config.yaml
n_layer: 8
d_model: 96
n_head: 3
n_kv_head: 3
head_dim: 32
d_mlp: 384
vocab_size: 2048
activation: "squared_relu"
norm: "layernorm"
norm_place: "pre"
norm_eps: 1e-06
positions: "rope"
rope_base: 49800.0
rope_fraction: 1.0
qk_norm: true
attn_scale: 0.198
bias: "none"
tie_embeddings: true
parallel_block: false
extras: ["some layers without attention", "local attention windows", "shifted keys", "gated attention", "exclusive self-attention", "value embeddings", "hashed n-gram embeddings", "an embedding shortcut", "skips across layers", "capped logits"]
init: "normal"
init_std_qkv: 0.051
init_std_o: 0.0128
init_std_up: 0.051
init_std_down: 0.00639
optimizer: "adam_variant"
lr: 0.00327
lr_mult_up: 0.935
beta1: 0.95
beta2: 0.98
lr_head: 0.00785
warmup_steps: 546
schedule: "wsd"
decay_fraction: 0.782
decay_shape: "linear"
final_lr_fraction: 0.05
batch_tokens: [16384, 32768, 49152]
seq_len: 512
doc_mask: true
train_tokens: 136900000
steps: 4475
dataset: "wikipedia_en"
Each number is 128 + 32 x the weight over its row's rms, rounded and kept within 0 to 255. Layers, rows and columns count from 0. The size above them is the row's rms in percent of the matrix's.

# layer 2 attention output (transposed), 96x96, rms 0.0841, rows 44-60, columns 0-95
size [105  94 104 127  97  98 114  91 105  92 111  84 106  98 110  90  89]
[[142 123 165 139 140 116 121 161 143 113 151 151 155  84  89 197 114 145 129 152 136 116  81 152 153 140  98 173 121 208 158 120 173 119 132 139  15 140  95 174 115 104 138 120  52 118 125 126 156 126  84  71 136  75 131  98 139  75  96 153 129 156 150 148  92 159 188 140 111 145  89 167  81 125 174 132 148 155 130 105 129 128 154 110 127  85 104 127 107 136  95 172  57 151 110 136]
 [141 140 139 100 130 143 121 107 127 125 140 164 147  82 103  87 106 143 155 113 126 115  64 164 129  86 105 127 106 221 182  94 109  95 132 149  87  97 155 107 143  96  59  84 152 148 174 151 124 134  88 148 194 125 146 182  85 126 163 111 149 180 178 118 161 106 105 110 141  72 100 147 164 122 165 155  95  80 140 103 125 158 142 102 144 163  96  94 160 137 184 167  99 105  62 136]
 [124  78 107 164 120  67 130 104 185 108 200 158  68 191  48 154 159 151 143 114 101 113 123 127 172 135 182 148 148 146 133 120 117 107 132 139 160 133 146 118 111 115 161 118  81 137 127 135 114 155  35 110 127 105 113 123 121 128 122  63 152 145 128 132 157 126 119 115 147  82  76  67 136 126 103 151 178 109  64 115 143 154 169 102 105 167 168 121 131 151 120 151 178  94 138 195]
 [178 123 161 123 132 118 121 126 136  84 140 150  86 133 131 141 136  66 136 151 120  79  95  83  86  94  84 127 110 134 151 136 127 143 189  78  87 151 105 132 123 128  60 172 133 152 107 148  94 185 147 123 163 124 171 180 163 122 102 163 197 102 144 117 174 157  84  86 193 141 110 135 108 159  72 161  92 124 142 141 184 115  72 178 149 166  93  93 121 115 138 122 163  67 127 124]
 [170 148  90 103 142 139 128 162 125 127 180 165 157  89 110 126 131 154 130 148  69  93 179 149 113 132 190 121  95 135 158 148 114  72 130 130  91 151 141 141 135 152  60 144  74 113 157  90 119  97 104 112 150 105 129 150 101 125 121  77 220  82 128 109  85  76  62 134 196  87 125 171 149 150 139 112 150 106 119 135 101 122  60 132 118 125 134 123 181 160 199 147 144 162 103 122]
 [152 142 161 110 149 177 136 192 136 142  88 150 118 126 111 129 126 147 117 132 143 104 137 155  80 144 114 131 157 147  94 135 147 104 160  94  94 121 119 144  72 212 107 125 178 157 137 150 112 161 198 109 121 130 158 124 116  67  70 106 145 102 139  93 109 124 135 104 157 169 119  61 160 160  93 173  79  90 146  87 198  37 136 136  90  96 122  97 164 151 131  75 161 149 141 123]
 [ 84 113 141 199 108 129 203  78 164 120 103 145 103 101 146 112 160 114 148  89 139  80 111 148  83 114 161 132 122 142 115  80  87 148 144 140 123 152 109 128 161 110 134 161 122 141 127 130 176 121 122  88 153 130 167  77 150  74  65 134 145  82 120 135  83 154 100 211 111 188 171 126 116 167 130  96  75  64 100 159 151 155 143 113 101 122 132 158  95 148 143 147  72 157 145 188]
 [ 91 145 113 120 116 184 122  86 106 179  74 114 150 131 166 128 143 154 127 149 130  78  42 124 132 121 177 159 169 124 176 144 101  96  95 171  98 125 100 131 163 104 133 161 115 148  95 136 138 158 119 140 162 130 121  96 153  92 164 121  70  84 223 117 119 101  99 121  86 124 157 144 111 112 164 124  94 106 159 144 146 171 161  95 153 172 160 128  92 149  96 115  98 150  26 127]
 [ 87 125 154 124 122 173 146  99 120 139  93 121  92 136 118 102 143  86  81 188 126  86 110 106 144 110 140 113 173  71 156 190 113 105 129 106 162 149 167 112 178 180  71  97 156 160 148  83 176  94 179 143 121 162 121  87 151 115  65 113 107 115 179 119  91 160 144 101 137 152 160  85 134 155  76 124 152 152 139 116 106 197 125 130 205 176 112 105 137 120  99  85 169 104  93 119]
 [124  80  92 110 122  87 146  96 123 150 137 127 147 148 163 127 137 164 140 161 142 107 163 114 120 101  92 103 130 121 175 153 132 135 178 128 129  80 141 126 128 122 116 167 117 138 182 137 153 171 159  61 143 118  67 166 159 161 156  67 109 141 118 141  74  92 122 104 130 129  98 167 136  91 168 165 126 128 101 164 111  96 128  87 156  51 147  91 158  21 142 105 193 172  82 167]
 [111 120 168 175 113 110 116 109 179 166 124 102 136 136 167 197 103  89 158 144 159  67 134 173 160 120 153 115 128  68 111 124 124 110 141 141 167 103 107 133 121 154 139 197 134 189  16 113  95 100 157 118 114  91  62 119 140 195 115 123 110  96 113 119 118 145 104 177 156 139 158 103 153 162 109 112 133 111  98 118 155  65 175 140 126 169 130 103  95 133 153  84 139  78 115 121]
 [ 56 144  55 170 137  72 122 132 100 104 136 124 135 169 174 150 134 107 131  78 119 150 152 138 155 166 132  88 122 138 119 205 102  89 163 138 181  71 119 142 106 158  91 175  79 131  55 149 143 127 135 109 109 127  76  60 194 143 134 153  99 125 123 130  98 118 115 131 136 107  90  82 176 137 103 141 154 121 127 140  76 139 143 136 162 168 113 136 123 107 196 138 165 133 168 168]
 [113 105 141 157 123  97 115 111 157  92 115 183 125 106 118 168  80 119 160 159 172 104 128 134  95 156  65  94  90  20  81 109  89 130  99 142 192 137 140 148 105 139 173 127 122 151 154 100  98 106 106 140 153 148 110 164 103 127 117 109 190 164 114 134 169 175  72 132 158 124  98 117 141 210 134 100 186 118  69 108 113 179 157 172  79 132 139 154 119 116 116 128 128 135 167 129]
 [162 139 103 173 119 131 120  73 149 114 140 145 109 150  65  80 161 127 114 153  91 149 121 141 104 117 169 162  61 108 165 126 157 118 159 118 129 123 108 104 135 192 140 101  88  93 248 108 120  98 132 115 188 171 101 165 153 142  94 105 170  99 132 123  89 168 159 134 149  97 145  92 135 158 104 122 102 125 126  85  93 125 120 173 145 127  85 161  97  72 115 103 155  97 121 201]
 [102 112 117  91 115 142 141 152 110 130 160 177 157 119 167 130 121 131  94  97 102  78 155 151 169 126 113 125 137 150 115 132  87  91 117 110 125 169 154 166 113 158  91 116 125 191 141 129 137 184 138 101 184 122 107 178 137 120  79  54 146 186 153  97  87 128  74  77 123 124  86 111  16 104 112 183 136 143 139 169 148 167 161 113 126 125 113 119 123 155 140 123 204 106 112 182]
 [ 70 149 118 111 153 120 134 128 110 106 118 155 132 143  99 104 146 142 168 135 143 106  96 110 125  80 145 103 121  88 179 110  74 135 137 123 108 107 181 121 172 103  91 143 121  84 166  74  72 199  75 106 109 109 138 145 135 191 108 187 127 130 143 115 155 170  96 187 220 160 138 137 120 123 111 122 126 146  98 119  64 202 123 151 201 143 115 119 135 142 154 114  86 111  96 166]
 [170 145  88 105 129 119  99 199 143 111 144 122 114  97 131 156 121 109 100 138 131 137 118 165  88 161 155  88 136 120  70 108 189  81 183 114 175 100 182 121 109 103 135 188 110  84 139  63 151 128 141  89 117  90 147 116 106 110 125 155 100 148 123 123 146 137 105 107  95 150  99 112 149  86 119 148 200 141  79 118 181 148 127 114 118 233 123 140 181 142 100 170  77 164 167 128]]
# layer 2 attention value, 96x96, rms 0.0795, rows 45-60, columns 0-95
size [ 83  89  71  97  89  93  98  87  93  79  85  88 105  75  94  87]
[[ 87 122 163  83 164  67  91 121 213 154 176  95 145  99 125 135 151 161 124 119 113 147 158  99  99 163 179  87 130 146 155 173 116 104 156 139 118 157 111 103 139 130 135 111 178 134 113 194 109 121  57 142 131 151 113  60 140 139 108 163  61 105 102 140 108 104  72  86 149 144 101 166 166 127 109 187 142 129 128 144 115 143 145  83  69 129 107 143 162 118 175  61 103 122 101 100]
 [124 142 126 115 185 144 109 118 182 129 127 107 138 105 184 110 155 130  99  85 162 121 144 114 125 112 183 107 113 193 123 182 102 145 144 160 154 121 162 163 119 100 139 151 136 125 184 140 119 126  82 143 127 169 137  74 146 160 138 126 150  29 138 114  70 107 150 146 129 135  98 154 160 184  44  89 155 123 105 126 121 120 149  54 127 140 149  77 164 149  96  54 136  81  96 125]
 [148 168 192 100  61 207  93 113 135 117 137  99 155  80  87  43 123 138 114  99 144 111 162 171  95 128 110 146 129 165 162 132 147 120 159 144 144 130 151 183 118 116 153 128  70 147 130 131 135 122  74 152 126 117  98  64 116 204 131 141 151 153 156 104 129  92  89 120 106 128 108  80  52 195 130 185 131 141 102 142 136 160 147 120  75 137  86 129 133 110 124 138  89 150 109 126]
 [154 146 107 143 105  41 118  73 150 140 122 122 155 148  94 164 117 125 164 168 115 165 196 168 110 161  86  73 149  90  75 114 112  78 131 148 119 159 179 109 118  95 221 130 136 122 117 145 155 118 125 159 113  59 136 192 141  99 109 122 207 144 116 145  69 116 150 152 101 133 124 160 152 148  70 157 124 117 107 120 129 130 133 130 114  95 152  94 130 113 186 101 180 138 121 121]
 [132  96  82 134 127 102 148 152 101 115 136 140 109 158 123 217 130 121 123 109 141 153  50 134 122 123 137 182 142 125 172 153 132 178 151 164 114  99 195  25 113 121 133  86 106 140 145 182 132 113 212 138 147 129 122 157 107 167 142 101 105 110  84 144 161 162 122 147 158 112  78 117 124 150  68 158 121 128 193 122 116 115 140 137 154 142 147 150 128 117  26 133 141 114 132 124]
 [167 141 137 150  61  89 160 174 188 146 130 184 171 112 180  99 127 133 114  90 107 125  78 103 131 102 174 142 128 178 127  81 104 114 152  66 167 168  97 150 150  95  73 143 133 139 146  92 112 127 119  85 170 122 117 136 160 151 136 133 106 157 131 124 163 109 130 147 119 129 155  93 177 117 134 100 137 121 112 128 142 148 110 174 118 105  87 119 124 133  97 110   0 150 134 103]
 [108 147 109 129 133 135  57 167 204 157 146 145 170 136 155 107 104 171 103  93 136 121 107  69 112 144 129 131 102 136 110 152 115 100 137  82 148 180  69 111 151 121  75 155 107 120 107 124  90 130  29 125 197 106 106 195 149 115 138 106  81 144 133 150  98 127 105  90 114 144 133 142 205 125  92 132 138 139  87 145 143 111 150 194  67 159 126 187 122 124 133 152 116 100 110  99]
 [165 139 130 105  80 201  75 113 184 134 137 124 150  78 158 106 111 135 122  84 136 122  93  65 137 119 157 208 144 116  67 162 143 153  95 105 124 187  88 136 143 170 123 161  86 107 152  73 102 129  65 132 161 146  81 143 161 141 156 116 105 171 120 145 115 141  80 137 122 140 116  84 162 121 112 135 147 139  58 137 123  85  97 136 110 141 168 148 117 143  82 171  59  94 138 140]
 [115 118 117 148 124   3 162 184 139 141 124 116 138 154 124 100 117  72 201 124 109 148  73 155 118 148  60  60 161  85 129  93 131 135 168 149 107 130 129  99 127 139 163 162 163 115  83 119 140 149 158 172 119  65 172 143 121 125 122 126 119 133 109 142 203 133 168 111 107 128 124 178 182  70 131 208 108 138 176 141 143 120 108 122 141 120 145 138 122 130 135 143 154 113 114 125]
 [136 151 155 155 114 135 139  60  92 160 101 170 130 188 103 128 120  96 132 126 153 117 140 178  74 127 127 164  87  76 122 146 113 111 115 150  95 123 107 141 120 167 107 100 135 146 100 103 122 101 169 116 134  63 139 217 172 106 140 131 149 133 179  72 156 121 152  84 146 120 168 159 150 159 102  26 113  84 194 138 143 114  97 163 115 155 171 156 106 146  93 165 128 101 124  85]
 [151 140 222 101 156 109 120 112 154 102 126 123 119 140  94 117 116  98 144  86 182 120 143 160 110 130 130 194 115 124  61 110 119 105 134 113 121 130 125 166 108 168 112 123 140 141 121  45 113 113 180 140 101  98 125 113  91 134 131 105 154 187 141  92  96 118 177 118 105 130 132 135 188 162 145  21 124 128 175 157 132 166 142 178  75 144 166 159 102 114 191 181 153 139 127 100]
 [ 91 103  72 142 233 152 123 124 104 104 155 125  91 109 155  63 135 146 102 153 136 122  88 105 121  88 143 168 138 175 209 129  92 123 200 126 145 116 115 159 112  77 147  80 135 118 167 161 137 121 160 118 103 181 137  81  69 116 139 134 167 120 136 134  88 113 110 191 167 136 135 140 154 103  66  61 132 133 115 134 127 155 138 158 142 139 137 166 124 131 187  78 132 110 135 136]
 [166 133 140 132 144 186  86 106 220 108 126 114 183  89 173  57 118 125 148 121 127 128 142  53 150 118 160  72 162 197 121 122 145 113  94  86 153 126 128 168 153 116 159 169 152 112 133  80 151 139  81 116 125 143 143  82 137 102 107 132 119 148 143 108 121 148  90 149 102 130 123  92 161 179 160 142 138 134  81 122 122  83 102  90  78 103  70  71 140 144 107 107  53 128 153 141]
 [108  98  85 106 236  63 118 196 170 108 139 162 147 121 174 146 103 158 115 123 162 138 146 108 130 114 122 132 143 120  96 105 127 154 157 105 149 106  86 108  68  95 151 164 128 159 153 143 107 132 107 157 149 136 152  94 104 155 102 139 133  61 118 184 125 126 101 135 122 133 107 166  83  68 121  94 133 125 143 128 104  95 149 173 155 166 178 194 129 116  67 205 132  87 118 112]
 [141 138 132 150 132  75  53 145 176 127 136 116 181 124 156  75  91 107 144  65 108 146 112 103 154 144 120  80 127 109  88 142 117 152 183 126 154 221 107 140 130 141 156 153 140 120 130  83 131 159  22 151 149 133  89 137 172 127 134 122 158 130 126 103  84  99  79 103 117 149 145 108 164 108 191 137 141 126 138 122 130 175 129 128  69 100  58 139 165 127 114 153  72 103 126 138]
 [117 130  86 134 170  83 131 142 106 131 142 136  77 144  57 248 128 136  79 166 125 152  86  98 127 118  71 209 136 133 157 151 144  99 107 154  94 120 119  79 108 129 122 142  83 125 164 130 127 122 152 151 130 145  85 156 136 168 125 110 201 106 117 115  72  85 142  94 123 147 103  82 164 147  98 111 131 136 124 114 118 129 127 145 181 184 155 102 134 130 135 104 196 177 119 157]]